Part of a small language model's weights.
Size: 8 layers, width 160, MLP 320 ReGLU, vocabulary 2048, 2.05M parameters.
Architecture: RMSNorm before each block, tied embeddings.
Training: a variant of SOAP for these matrices, 132M tokens, 2580 steps.
Each number is 128 + 32 x the weight over its row's rms, rounded and kept within 0 to 255. Layers, rows and columns count from 0. The size above them is the row's rms in percent of the matrix's.

# layer 4 attention output (transposed), 160x160, rms 0.0761, rows 8-21,39-53,71-84,103-116,135-148, columns 80-159
size [112 110 112 133 106 111 121 111 128 129 113 119 113 111 101  87  91  95  90  92  83  92 107  82  92  88  76 103  81 117 100 106 105  96  98 110  91 102  99  94 108  91  90  96  90  98  92 104  98  96  85 101 104  95  95 102  92 111 107  91  92  68  92  90  96  95  95  87  85  90 103]
[[ 86 138 102  93  58 146 191 159 113 132 170 147  89 146 120 143 114 159 146 159 123 116 109 169 165  92 157  95 109 209  87 137 135 148 152 148 147 136  78 106 160 128 129 118 128 133 114 117 108 167 161 148 134 135 117 211 109 126 145 116 100 177 146 157 165 139 120  83 107 142 157  91 114 141 145 136  98 126  60 122]
 [137 156  91 171 127 134  60 117 151  70 144 128 133 152  89 116 191  88 138 102 148 172 196 164 173 143 152 163 201 119 103  91  89 105  64 153 144 143 128 104 117 137 170 152 145 110 103 123 119 120  78 131  78 141 181 128 119 151 195  94  97 152 127 168 145  97 145 117 118 107 161 166 125  95 107 112 147 168 110 101]
 [165 115 172  93 114 124 117  93 116  82 173 131  79 149 140 146 113 116 125 180 101 137 129 135 162  72 119  34 101 124  50 203 139 140 136 131 124  93 126 148  75 100 160 118 155 100 105 137 153 106  84  94 162 160 140 179 115 135  50 129  76 128 155 163 135 160 123 107 164 120  80  92 116 119 138 125  85 128 128 108]
 [124 173 150  76  49 101 105 147 143  92 108 107 116 154 186 138 122 136 155 127  94 132 103 145  76 147 107 120 133 110 142 119 140 114  89 114  45 120 155 117 150  99 130  76 133 130 125 147 115 133 156 157 100 141 178 158 146 171 167 161 156 114 143 140 179 187 125 164  95 113 181 167 183 150 121 170 152 144 122 175]
 [157 126 142 128 141 158 132  81 113 191 156 170 137 118 130 128 158  84 144 171  89 166 146 147 169  50 128 107 112 126 105 183 171 117 130  66 184  64 134 118 165 171  88 106 182 159 122 110 132  55  77 113 155 145 132 167 137 140  60 101  82 149  69  73 105 101 112 161 124  83 115 107  61 122 142 144 138  83 142  74]
 [ 78 121 117 125 108 131 138 175 164 106 137 139  67 147 171 174 150 142 164  89 175 159  89 155 110 104 140 141 172 167  88 118 131 133 138 123 193 142  77 149 194 162 147  95 117  54  84  88 117 114 148 149 134 110 118 208 155 158 171 157 151 145 157 173 105 151 142 152  95  99 137  86  84  91 104 155 181 147 122 136]
 [154 124 131 133 205 108 106  98 109 119 160 128 147 125 105 179 131  61 113 114 136  76 106  59 150  87 136  94 144 127 138 112 146 110 125 130 112 105 128 130 112 105 126 184 100 167 143  58 104 101  79 126 105 130 117 206 152 146 119 106 134 215 114  97 139 132 135 104  97 161 109  86 162 153 114 135 130 111  95 161]
 [230  95 120  86  98 144 128 103 101 155 133  92 112 162  99 149 116 109 115 147 136 151  99 130 159 116 164 158  59 163 121 180 114 134 110 185  76 127 157 110  66 107 168 151 144 164 105 164 114 135 158  73 117  90 145 125 176 125 171  98 125 155 119 113 157 131 174 132 153 201 126 147 124 153 152 140  73 185 108 157]
 [ 87 153 159  80 144  64 125 151 114 168 143 143 161 103 124 110  99 115 125 114 130  79  84  88  92 179 177  76 186 176 154 118 173  96 148 116 174 117 131 132 111 104 184 185 137 130 109 119 100 113 137 151  94  96  85 122 153 115 101 197 161 169 156 117 114 114 176 176 116 114 128 100 133 149 187 119 158 113  56 177]
 [134 123 166  66  86 120 181 105 115 175 137 106  92 105 146 161 138 121 162 140  83  92 179 118 107 106 135  70 141 169  91 185 148 122 115 139 156 108 142 172 172 116 102 158 156 147 114 159 104  79 179 181  71 121 148 212 149 121 145 120 165 176  59 113 160 103 115 118 162 122 138 115 142 158 108 157 106  89 140 168]
 [179 122  63 175 175 131 138 125 134  99 103 168 137  87  85 107  89 118 138 126 170  85 146  66 148 173 158 153 170  77 153  99 122 149 146 107 210 102 104 114 101 115 161 130 135 178 182 109 139 187 141 121  81 123 181  63 156 123  96 133 171 148  90  88  97 116 109 121 132 129 128 100 199 118 144 157 134 120 169 130]
 [123  82 172 157 140  32 103 139 101 149 100 120 146 142 124  93 142 149 130 196 130 158 154 146 106 122 105 126 225  83 202  90 169 127  98 119 137 103 141 129 155 112 106 131 146 133 125  86 146 181 168 126 135 136 116  26  94 143  97 145 155  66 103  48 118 112  88 171 121  73 131 171 127 161 149 118 132 115 142 117]
 [ 94 122 136 128  83 147 140  66 160 110 130 136 116 145 134 122 129 149 133 120 141 165 149 150 100  83  98 164 109 141 109 116 111 147  73 123 255 151 145 125 140 167 143 117 161  69  82 160  87 120 104 118 100 123  87  99 173  91 120 117 124 157 105 172 102 119 137 138 145 120  95  78 117 116 137 118  83 110 136 157]
 [ 71 119 204 130 164 128 136  76 164 116 119  86 150 131 190 173 111 114 174 168  98 105 165 112 179  35  94  97 196  99 137 143  83 129  83 125 130  73 133 136 119 120 140 115 218  86  97 161 189 121 150 126 135 111 114 113 149 145  41 148 119 138 151 124 114 177 134 152 136 121 114 168 155  96 168 170 171 141 150 143]
 [132  96  93 141 130 164 118  93  98 107 109 104 165 152  95 100 159  84 143 157 130 120  84 124 172 142 128 122 153 128 135 117 136 116  81 181 101 115 161 103  90 118 108 155 185 192  76 173 152 110 189 123 177  96 127 157  93 142  69 125  94 110 142 137 151 124 164 123 137  83 108 246 126 143 122 114 126 113 122 130]
 [164 162 126 111 172 126 104 116 163  83 138 155  74 109  74  99  80 136 169 129 109  99 156 168 180 167 176 117 137 155 115 132  94  81 102 155 118 109 156 130 157 156 116 153  89 128 135 120 136 145  81 119 172  99 152 158 105 175 145  83 109 243  61 127 111 129 156 103 102 120 144 108 159  74  78 141 144 129  68  80]
 [126 151 118 177 180 188 130 126 126 152  62  74 131 143 146 151 147 113 119  83 132 151 134 165  91 146  94 118 176  69 145  67 131 220 148 122 117 101 151 140 122 116  90 154 157 127 119 120 109  91 161 103  92 114 148 128  88 138 193 115 124 159 133  79 116  98 168 110 117 146 157 128 150 143 160 179 174 130 126 148]
 [156 132 132  97 142  78 140 135  58 123 122  52 159 233 167 137  88 149  97 190 144 190 134 131  98  81 159  84 153 147  92 184 161 151  88  93  62  70 154 159 135 172 150 148 187 128 126  97  92 112 168 135 127 140 193 107 156 128 128 123  62 110 105 190  95 185  96 167 105 110 120 118 148  90 151 134 107 130 171 192]
 [141 110 112 108  82 116 194 195  93  79  72 141 141 124 147 132 146 155 140 167 148 187 164 138 128 117 105  98 157 141 126 100  79 117 141  89  66  65 198 114 105 130 128 170 155 145  93 141 135 176 147 113 115 146 156 101 138 144 199 150  96 122 105 126  94 145 139 178 116 138 155 158  94 117 146 110 113 133 113 158]
 [178 141  95 157 135 224 153 165 176 110 127 179 109 131 134 131 194  96 118 126  99 130 167  86 168  96  79 133 109 139 151 105  94 137 160 116 107 155 124 116  79 157 102 153 125 155 114 158 180 113 111  86  95  91  76  97  88 161 117  92  71 173 166 114 128 114  96 135 124 174 146 219 150 116 144 102 144 147  93  76]
 [115 105 133 164  44 137  80  91 136 152 150 188 180 113 167 176 109 123 164 150 116 140 179 176 126  57 124  81 180  80  76 115 140  88 144 203  88 116 130 110 107  96 116 141 166 169 147 167 129 143 110 110 123 109  70 123 119 159  63 119 107  84 117 180 107 194 153 125 105  86 120 151 117 115 171 118 131 116 186  86]
 [148 115 133  97  92 109 146 128 106 138 171 188 114 102 118 171  57 118 186 162 139 115 170 103  91 157 142 152 113 154  95 102 138 116 110  79 123  68 194  99  81 127 114 123 160 157 162 102 126 162  83 128 103  85 149  62 117 144 132 103 112 189 114  89 127 144 120 129 102 134 105 115 144 170 107 119  84 130 111 132]
 [164 126 181  68 100 148 115 175 148 118 127  86 160 150  84 139 101 113  87 141 108 133 147 112 173 135  97  91 177 129 157 123 107 123 187 144  96 139 172 123 120 117 121 217 128 114  92 129 150  89 138 125 133  94  82 142 171  80 143 146 147 108 103 153 135 134 163 156 125 141 114 110 159 125 184 121 116 141 178 138]
 [112 100 132  79 103 116 116 126 111 119 140  74 164 158 133  79 116 159 107 164 107 100 125 129  75 137 160 133 144 175 124 198  91 154 149 126 119 127 103 146 177 166 197 220 105 145 127 203 117 118 171  98 172 108 133  87 107 127 176 130 145  79 122 186 162 114 134 131 106 140 120 128 103 103 150 125 137 139 108 163]
 [ 82 138 134 172 108 189 144 106 104 182 110 125 125  79 149 200 115 111 187 125 139 115 164 166 177 121 139 205  66  69 162 125 112 142 138 120 174 133 139 129 165  79 151 105 119 110 136 158 113 133 106 102  84 104 136 180  83  88 123 109 159 107  88 106 138 163 135  97 152 131 149 126 140 205 128 166  97 133 114 129]
 [136 111 132 134  96 104 174 139 143 135 111 141 120  82 101  99  79 218 163 107 179 151 160 159 197 120  83 161  64 150 168 146 125 115 149 138 110 137 138 149  92 166 132 151  79 156 189 160 126 193 146 146 195  60 113  58 154  99 108 141 127 102  92 142  50 153  99 111 145  76 161  89 140 128 129  97  74 142 177 118]
 [ 66 143 122 122 158 149  88 112 166 164 121 134 140  60 149 108  94 161 134 172  95 139 165 153  87  89  94 133 184 129 177 139 110 131 111  68 138 110 173 187 159 164  89 167 171 112  86  26  98 107  84 154 145 142 116 141 106  97  66 127 146 182 102 113 156 168 148 135 106  99 140 109 138  89 145 122 134 101 136  83]
 [147 122 153 132  96 114 110 104 140  97 142 162 107 156 130 114  90 133 123 135 111 154 135 115  72  56 133  92 154 162 138 163 134  90 174 136 115 114 142  98 118 135 152 169 121  30 129  40 154 107 100 142 165 142 100 112 116 134  72 142 111 110 117 145  92 189  78 122 125 111 127 128  92 154  45  93  91 120 153 104]
 [159 123 158  83 134 106  73 134 137 108 158 104 173  80 110 150 110  44 179 131 103 145 106 164 164 113 161 106 138 164 111 165 149  55 143 125 124 121 125 107 155 105 121 158 178  79 103 131 183  87 129 117 150 119  74 124 135 149 125 116  91 137  64  95 110  65 116 143 148 106 120  96  60 121 130 145 223 156 111 129]
 [115 133 125 109 129 119 149 145 114 162  74  65 132 129  65 136 127 148 118 122  95 173  88 171 147  96 102  70 162 179  99 116 106 122 156 152 121 153  93 160 128 143 137 100 138 100 112 128  47 167  77 164 159 118 160 144 144 103 167 102 192 129 158 115 101 136 112 123 104 154 132 113 138  34 142 104  70 106 171  89]
 [ 87 127 166 104  61 123 161 150 126 128 100 132 147 135  99 112 151 180 146 107 114 162 120 162  72 107 111 126 169 125 126 159 109  88 168 166 137 140 156 114 151 118  99 101 177 145 180  57 111 177  70  79 113  94  80 110  72 123 144 108 152 135 135 125 154  93 161 166 132 124 127 182  98 113 178 128  91 146 150  87]
 [ 86  92 114  89 161 110 119 101 146  92 136 147 153 145  99  80  68 130 132 185 114  75 140  91 172 122 196 121 139 150  74 119 114  59  67 144 107 128 115 100 164 117 150  84  88 116 122 116 145 139 123 202 127 102  72 118  82 126 128 160 154 150 180 104 113  96 124 131 102 143 148 190 107 110 112 183  68  83 127 129]
 [108 100  97 128 131  96 160 121 117 107 112 138  88  73 128  96 120 110 111 122  77 169 140 104  98 122 147 202  67 142 134 102 103 135  85 169 112 201  67  93 141 159 158 132 151 185 122 115 103 130 133 139  98 153 109 183 163 143 196 141 120  62 130 165 164  50 137 198 109 113 167 148 130 118 110 152 145 145 140 170]
 [144 138 158  85  85 130  70  88  68  89  97 112 118 128 121 175 119 148 111 100 149 127 145 126 118 151 168 155 154 160 116 135 188 139 144 148 107 186  93 167 108 105 180 131  78  97 168 102 154 126 140 105 151 130  89  96 130  69 170  86 150 158 115 132 110  72 113 104 151 114 141  78 166 114 114  61 112 110 117  60]
 [ 90 148 102 131  73  79 123 125  89  87 162  80 111 104 155 136 146 138 125  97 153 131 201 148 148 152 148 113 173  98 131  87 142 153 167 115 123 130 157 126  94  87 178 190 123 128 124  80 191 133 152 139 160 130 132  98 123  84 118 173 116 208 131  98 141 112 118 103 192 182 132  97 157 187 130 124 156 120 112  68]
 [153 172 111 175 137 149 166  76 102 126 157  77 132 122  93 164 151 169 132 109  88  89  95  86 100 115  63  61  97 121 163 154 168 138 110  74 172 131 109 119 121 101 156 132 123 128 140 131 129 154 145 148 134 189 216  88 148 150  99 147  90 140  96 101  99 166  91 109 188 160 128 102 163 155  79 111 119  91 131 131]
 [149 134  84  85 163 110 147 117 141 130  93  92  83 166 150 113 150 234  75 167 130 133 116 132 144 135 110  68 128 129 175 164 136 136 119 153 112 104 102 135 120 169 136 143 116  88 154  89 107 151 125 136 171 122 125 125 109 141 107 187 114  90 176 130 120 139 187 118 157 116 209 123 143  79 159 131 146 125 160 134]
 [107 178 116 185 136 138 109 123 111  91 185 145  97  76 163 132 150  98 154 113 137  76 127  73 180  88  99 120 122 119 148 119 144 122  59 110 143 118 147 109 182 149 159 110 104 180 170  98 101 161  98 107 156 184 147 155 104 100 100 156 109 156 173 106 112 118  75 123 110  72 137 149  72 100 109 134  91 110  54 127]
 [ 68 136  61 158  90 139 152 129  66 128 136  70 123 142  86 197 138 171  96 138 140 143 139  90 154 111 127 171 160  99 125  96 131 132  95  96 113  88 137  79 126  86  65 126 111 109 107  96 125 107 113 171 108 141 128 174 143 119 121 141 105  84 102 110 151 134 109 145 185  94 203 220 107 132 127 130 136 129 190 153]
 [ 75  93 123 147 148 119 137 107 179 163 114  70 130 174 147 120 157 100 111 106 156 135 118 109 177 127 135 118 166 153  84  96 161 154 149 138 109 118 126  97  85 145 103 112 138 124  96 201  93 114 142 125 176 137 157  81  81  84 110 166 128  88 163 113  99 132 131 131  39 149  78  50 122 100 138 104 179 149 118 117]
 [131 109 132 174  78  71 108  99 110 126  74 102 120 148 117 188 171 142 120 122  49 115 152 143 103  62  95 135 142 136 110 154 159 160 107 136 154 118 101 114 161 110 138 101 168  90 109  80  46 126 191 101  51 179 150 136 120 106 181 107 132 116 147  95 179 128 137 138 132 127  98 111 144 149 103  77 105 131  92  74]
 [115 101  56 114 156 140 160  89  92 140 123  84 116 155 129 195 100 123 106  97 173  89 139 140  92 134 114 123  33 141  58 163 109 188  84 148 117 162 125 132 159 133 196 118 137 141 160 115 145 171  97 153 141 123 157 136 140 120 196 186 134  96 173 137 102 109 123  88 154  99 168 148 143 101 135  91 105 147  48 118]
 [173 149 103 110  95  74 113 121 113  90  95 137 174  75 166  96 142 197 108 159 147 163 143 139 186 133  79  98 103 126 110 131  91 135  66 129 108 172 118 149 124  98 159 162 123 144 152 142 168 144 157  97 125 127 125 126 121 137 197  88 149  75 181 105 136  63 120 135 121 126 108 105  92 146 126 125 189 171 132 149]
 [102 130 154 122  74  68 160 147 173 142 179 138 115 160 135 100 129 108 103  89 164  55 187  98  83 116 224 177  98 149 177 125 192 131 127  58 131  93 148 145 152 106 108  93 148 191 143 139 142 151  95 128  77 173  88 105 161 113 165 131 127 167 180 155 119 143 152  99 175 155 134 148  87 172  90 109 125 116 143 149]
 [132 137 164 148 187 134  75 122  84 136 143 156 114 150 169 141 137 122 101 122 144  91 127 120 102  73 191  98 117  94 127  86 150 141 136 143 193 105  83 159 123 169 165 140  98 111 131 187 132 114 120 177 166  82 110  79 177 144 124 182  74  87 122 111 106 159 108 189  94 133 150 133 131 135  81 131 132 119  92 182]
 [149 101 180 107 142  89 129 148  67 129 166 111 118 105 155  84 150 158 105 107 148 130  77 131  67 139 133 150  81 147 233 157 162 131 187 120 149 128 135 155 138 145 118 141  93 113 127 136 118 119 169 109 167 208  91 141 125 108 111 169 109 122 128 131 136 165 128 108 138  77 147  82 201 170  64 104 157 119 131 127]
 [ 89 122 160 119 121 159 132 154 156 157  90 134 144  98  94 176 107 111 123 126 190  98 144 121 132 202  86 145 166  83 157 104 173  82 172 117 107  71 137 141 179 117  57  94  94 162 183 190 143  94 161 122 111 100 126 120 121 111  86  90 155 199 138  63 146 158 107  42 143 126 135 105 130 169 129 140 162 171 105  92]
 [135 148 157 157 181 120 157  91 196 153 157 112 148 141 123  83 165 127  91  89 126 111 114  93  93 121  75 112 102  95 138  86 136 149 137  66 233 184 127 143 133 179 141 165 155 149 117 115  84  48  92 108  88 132 128 120 101 147  70 115 123 126 130  91 121 100 125 109 135 134  44 100  90 163 111 151 143 175 182 178]
 [153 124 149 136 152 112 139 118 153 148 129  89 136 129 102 140 108 107 124 131 141  73 109 154 126 163 126 149 161 148 103  77 132 136  90 150 138 150 122  88 110 161 125 106 100 109 121 137  88 121 164 128 137 142 140 125 151 105 140 146 157  93 126 159  88 120 155 125 108  69 141 179 131 113  73 109 112 163 123 199]
 [161 132  93 115 104 109  64 161 113 121 115 138 102 125 100  99 131 146 110 180 158 110 159 123 180 164  96  67 154 147 135  82  85  91 118 143  29  86 133 138  87 135 122 136 124 199 182 160  82 119 132 126 153  85  84 103 162  94 162  90 162 171 123  57 169  98 150 105 118 186 165 128 133  49 124 134  95 105 129 136]
 [115 108 167 139 104 174 100 155 112 106  77 157 147 121 119  74  65 118 131 154 174 165 157 175 127  88 148 160 144 167 104 114 123 104 201 145  87 102 123 164 169  85  76 137 184 123 113 173 166 140 195 131 107 130 133 123 115 128 116  80 103 113 114 108 165 126 117 114 135 116 152 189 101 123 159  97 118 176  79 129]
 [ 77 119 135 165 124 110 151 111 158 144 124 153 169 148 132  88 127 144 161 124 125 161 177 189  57 130 161 144 144 131 132  91 133 153 224 102 145 138  49 160 163 108 114  88 110  87 133 162 153 124 143 184  82  87 150 148  73 138 150 156 135  99 130 129 169  98 113 151 111 146 117 137 162 146 114 174 150 116 140 115]
 [150  87 127 128  98 159 144  99 154 162 102 164  97  84 148  84 130 123 201  67 110 144 151 233 132 110 120 120  98 125 145 103 114 146 160 145 173 171 148 122 100 162 113  90  98 147 151 163 115 166 190 127 131 118 120  99  78 149 144 123 151 156 111 131 103 134 153 112 127 165 125 153 160  99  58 140 147  85 133  66]
 [167 163 144 114 182 165 135 172 120  87 176 127 132 130 103 116 114 142 110 112 131 201 134 113  69  88 115 155 202 122 107 114  65 101  74 141  90 157 101 143 166 115 126 126  78  61 125 102 145 138 108  73 177 141  96  81 134 127 137 108  61 142 173 171 137 129 112 192 111 137  89 155  97  84  98 119  98 168 156  97]
 [104 118 185  63 157 147 118 122 110 106 181 115  94 106 153 114 123 127 158 103 131 128  97 138  79 137 139  67 107 141  96 105 102 154 129 105 115 136 146 179  96 137  81 138 150 145 183 184 153  58 131 176 167 129  90 152 144 125 100 155 122 101 173 183 122 141 112 150  82 123 154 173 122 126 128 133 160 115 141 145]
 [137 140 140 181 116 147 116 134 116 154 141 173 129 146 100 102  90  96 110 128 119  64 111 114 197 190 171 155  92  45 173 136  94  83 154 179 117  87 105 123 145 119  78 101 113 155 166 159 147 156 135 107 123 139  96 182 107 148  83  78 104 143 125  96 130 141 136 150  97 139 148  81  83 165 120 151 119 146 133 102]
 [122  98 120 100 107 164 156 213 135 180 132 109  84 113 133 183 100  77 137 101 146 112 121 117 125 197 126 148  83 146 175 124 131 152 152 125  75  87 109  95 111 143  88 146 146 204 166 211 123 155 156 145 129 151 166 222 115 141 153 109 159 147 140 139 164 115 154  89 133 165 151 109 169 109 123 129  64  91 106  83]
 [140 150 111 144 122 178 124 185 151 110 145 185 189  77 133 154 132 138 110 147 114  66 101 140 178 112 117 194  69  96  89 154  63 105 149 124 133 109 130 140 129 131 145 134  65 109 136 120  83 101  99 107  73 113 163 118  99  72 139 105 154  71  99 160 116 148  88 139 119 114 150  48 123 154 159 162 154 128  84 129]
 [146  90 105 160  91 104 130 100 129 165 120 133 147  60 125 152  73 130 135 107 106 142 221 122 133 119 104 113 128 141 127 121 188 185 111  67 103 110 130 117  96 108 157  57 133 153 166 121 143 142 150 195 151 149 124 187 147  95  98 151 174  35 156 136  90 105 116  75 136  64  84 157 131 130  59 100  97 164 113 129]
 [147  88  91 155 125 125 130 116 134 118 117 168  92  87  41 132 163 151 132 126  68 154 122 166 206 119 164  91 176 176  79 130  56 130 113 100  77 150 161 130  82  84 142 125 111 130  91 124 161 128 142 145 154  68 117  89 128 172 109  83 197 103 122 117 114 134 104 147 158 129  62 127 134 105 151 147 120 120 147 168]
 [145 146 103 154 128 133  75 122 156 155 149 150 107 192  87  39 165 171 111 141  99 116 137 142  90 110 139 118 166 140 100 118  84 132 176 149 121 176 137 102 114 132 131 107 103  91 166 126 140 158 153 115 167 111  75  48 117 143  93 161 161 148  98 106 141  92 153 139 143 125 145 143 143 107 100 205 164  98 144 111]
 [ 79  70 138 166 171 170 126 156  80  91 112 118  98 150 117 102 136 107  89 149 102 153  91 143 213 107 168 135 108 148 121 172 143 158 107 173 152  95 108 121 109 146 109 134 107 114  91 155 138 174 158 161 165  98 145 198  91  84  99  90  79 163 121 136 145 198  89 143 152 116 178 103 122 142 134  85 136 112 150 146]
 [105 114 163 112  98 116 190 131  88 148 120 107 166 150 115 126 123 143 162 131 168 173  84  92 116 105 100 135 104 114 183 121 144 105 165 116  99 118  80 159 138 105  99 143 150 103 131 137  74 120 151 105 131 118 104 151 151 105 203 104  87 107 131 101 142 127  99 125 107 159 118  83 149 110 139 157 167  79 155 145]
 [153  88 128 112 169 159 170 149 131  73 160  93 167 130  78  84 155  94 156  80 117 126  59 168  94 105 165 179  80 158 123 150  95 112 179 133 128 132 181 142 131 178 106 109  98 136  67 112 163 112 102 144 104 107 145 159  80 108 168 174  84 123  78 188 131  90 107  84  98 112 179 115 170 168 142 133 127  87 118 157]
 [ 96  72 167 139 201  77 115 113 143 126 173  74  87 161 116 112 161 114 124  19 141 137 121  79 152  62 100 161 136 155 106 146 150 138 114 110  93 201 143 145 138 108 168 103  82  95 131 117 113 138 194 109 130 171  83 133  97  62 154 125 147 109  73 125 120 118 122 122 126 120  94 129 106 141  95  89 155  98 114 131]
 [143 145  87 103 117 126 144 136 146 105  88 165 100 118 126  91 148 142  90 151 106 110 112 150  13 119 136 106 159 131 142 123 107  96 136 106 151 123 192 121 108 133 102 190 134 137 114 116 127 155 135 129 115  91  99  71 110 160 172 123  88 138 113 137 124 143 187 106 125 138 140 104 115 137  73 168 180  49 167 146]
 [163 138 133 160 109 113 137 149 136 165 126 186 182 169 155 169 156 132 129  85 123 125 186 101 166 193  88 124  73  97 119 127 114  89 142  83  99 105 142 147 107  97 142  72 174 105 132 128 124 109  60 157 101 116 146 181 116 173 184 135 147 122 176 126 147  63 101  93 101 133 111 114 136 138 168 112 117 147 115 146]
 [150  99 107 170 125 103 106 138 124 113 104 220  96 142 117  87 152 146 106 180 102  92  71 166 113 133 117  68 161 142 101 163  94  64 156 131 191 100 193 100 123 114 128 104 132 126 156 128 162 162 115 149 122  88  93  63 170 202  84  83 141 145  75 112 130 156 123 116 146 141 121  86 122 105 109 162 161 102 134 146]
 [153 166 109 157 135 168  81 126 138 118 110 207 179 131 137 125 117 107  75 159  90 118 108 150 156 163 133 113  64 116 117 126 124 108  74 119  86 137 130 122  99  85 140 164 132  87  70 124 175 121  46 153 168 120 111 107 178 160 128 154 168 109 136 150 127  70  85 155 125 141  53 136 135  92 160 130 117  99 107 194]
 [123  97 161  96 132 108 206 104 162 125 118 111 110 136 157 112 158 141 118 108 108 127 196  95  85  92 174  84 132 170 115 119 130 101 141  84 130 125 157  98  95 107 104 135 133 116  82 143 106 114 130 121 116 126 113 165 114 136 175 144 120  69 111 170 115 176 173  84 101 122  85 110 107 184  64 149 123 148 167 121]
 [100 106 114 164 126 128 114 121 150 160 104 189 107 188 153  68 129 118  58 144  86 138 116 143 141 156 120 128 138 133 101 101 107 131 146 136 100 102  95 140 135 124 110 104  55 124 101  81  55 148 119 130  94 155  64  66 158  94 122  84 119 146  92 126 118 149 109 164 107  98 161  80 111 118 158 139 144  73 162 149]]
# layer 4 attention value, 32x160, rms 0.0554, rows 8-21, columns 80-159
size [104  98  96 102  89  88  98  95 100 109  93  95  99 102]
[[137  91 115 126  99 145 149  95 144 161  56  88 130 177 129  80  82 124 146 146 170 132 119 103 107 178 128 184 138 112 149 186 100 123  99  99 151 115 200 111 147 103  97 187 154 139 146  53 118 145 138 111  40 146 169 131 102 117 158 104 140  94 106 142  90 184  79 152 151 144 123 135  94 117 134 155 159  87 137 149]
 [ 81 155 131 178 133 161 124  97 149 166  92 147  92 176 154  89 124 160 139 113 131  98 167 107 135 117 173 100 121 105 104 109 126 159  98 156 103 169 112 118 144 114  90  90 172 134 109 228 140 135 126 137  75  90 123 177 111 122 167  67  71 130 136 178 130  69 100 116 154 171 105 141 102 124 113 169  90 190 154 106]
 [152 112 116 101 152 134 113 162 118  90 197 165 128 134 186 143  84 150 141  95 111 170  93 116 120 154 125 149 161 169 129 178 140 171  98 104 163 116 178 129  90 135 165 162 127  89  81  99 149 217 122 125 111 208 154 120  99  97 150 119  78 119 107 178  75 144 125 162 131  77  97 118 160  49 123 115 137 116 130 150]
 [142  75 102 102 116 116 109 151  57 122 171 113 112  80 118 209 100 102 142 139 110 100 114 164 159  73 117 106  99 157 129 115 100 120 111 157  50  88  94 127 128 107 116 146 137 137 135 150 173 165 114 189 141 172 141 127 148  84 129 121 110 154 155 135 141 166 119 124 150  98 185 142 151 141 155 145 116 121 123 133]
 [117  92 173 128 113 200 128 141 138 132 135 142 153 151 136 100 163 173 136 104  99 155 126 144 152 103  54 141  94 160 132 166 107 142 186 131 139 239 150  77 109 182 157 155 132 103 135  90 153 139 145 116 157 139 141 120  76 132 121 136 150 180 146 161 121 118 139 156 129  94 141 142 137 112 170  84 122 113 180 111]
 [126 102 199 187 130 116 132 120 166 163  76 104 172 138 138  77 108 115 134 107 128 164 103 167 139 100 115 197 147 112 101  41 145  91 108  96 141 135 101 133 181  89 113 120 179 113 161 103 170 146 141  80  76 168 122  95  78 119 107 143 156 104 151 163 110 134 159  87 170 143 125 123  97 135 128 143 114 167 101 151]
 [134 164 144 184 155 159 133 157 131 148 137  99 122 174 178 143 201 152 130 118 155 118  52 128 160 180  76  91 114 146 139 160 123 104  96 173 129 141 131 100 139 190 165 127 148 103 112 172  32 145  88 107 147 181 123 116 135 108  81  97 149 138 138 111 104  42 165 158 135 120 160 130 108 137  95 120 125  81 149 129]
 [150 177  65 123 136  97 145 128  51 120 162  86  76 110 135 163 148 145  89 138 127 124 133 128 170 148 109 116 149 113 118 141  86  90  73 135  95 116 204  80  85 140 175 161 128 134 161  89  84 152 153  78 165 157 125 144 125 120 106 101 160 142 137 148  56 154 183 108 122 108 142  78 109  47 116 130  80 120 101 121]
 [165 178 159 181 131 135 128 133 125  52 134 139 104 168 144 157 100 154  69 206 174 113 135  55 153 149  99 136 137 163  97 104 155  75  90 153  94  73 119 136 129 113 137 105 202 147 133  99  90 105  40 113 146 138  84 132 174 108 151 127 156 101 123 104 110 160 159 172 138  98 184 178  78 159 133  72 176 175 117 145]
 [104 122  78 120 104 184 134 135 155 124  82 145 169 168 134 149 154 135 118 135 132  54 128  86 134 165 129  87 127 136 151 104 210 158 145 148 132  88 143 100  77 126 134 106 145 163 126 102 124 127 137 127 132 118 152 126 123 124 117 121 176  91  98  71 172 105 174  52  89  51 189 125  78 155 209 138 158  97 115 151]
 [168 118  95  82 130 128 118 193  79 124 135  81 171 111 109 203 142 131 154 145 146 115  91 153 111 159 128 112 133  96 161  66 159  87 130 160 173 151  78 141 143 148 139 119 124 130 118 130  80 161 138  67  99 130 127 151 125 108 186 117 121 139 114  46 170 126 120 115 172 116  95 102 132 148  94 197 119 154 141 165]
 [148 115  89  79 160 147 129 160 155  63  91 111 132 162 120 175 128 129 128 134 196 195 141 159 119  55 140 100 159 198  51 108 163 165 107 120 112 108 140 147 114 144 153 113 120  80 159 155 118 124 147  93 110  68 136 169 115 154 152 155 107 189 104 151 141 121 128 108 137  93 130 137 167 103  58  62 108  71 125 168]
 [135 168 162 136 175  90 127  76  62 145 130 139 241 114 149 131 101 162  96 180 191  89 127 111 144 103  97 135 157 121  56 135 161 131 131 100 155 134 105 113 171 142 139 128 116  66 125  97 132 122 144  84 151 151 138  81 119 158 122 178 135  80 143 111  77 207  88 121  94 114 128 131 138 195 225 149 191 158 124 158]
 [108 141 129 147 160 131 136 144 104  55  69 179 114 100 134 161 124 113 157  90 174 182 113 144 106 108 156  93 124 156 133 176 114 163 169 132 148 136 161 179 108 123 155 103 227 148  95 110 118 162 105 152 127 129 178 113  98 110  92 156  82  98 116 155 158  89  82 138 119 108 126 123  77 154 158 148  75 152 105 150]]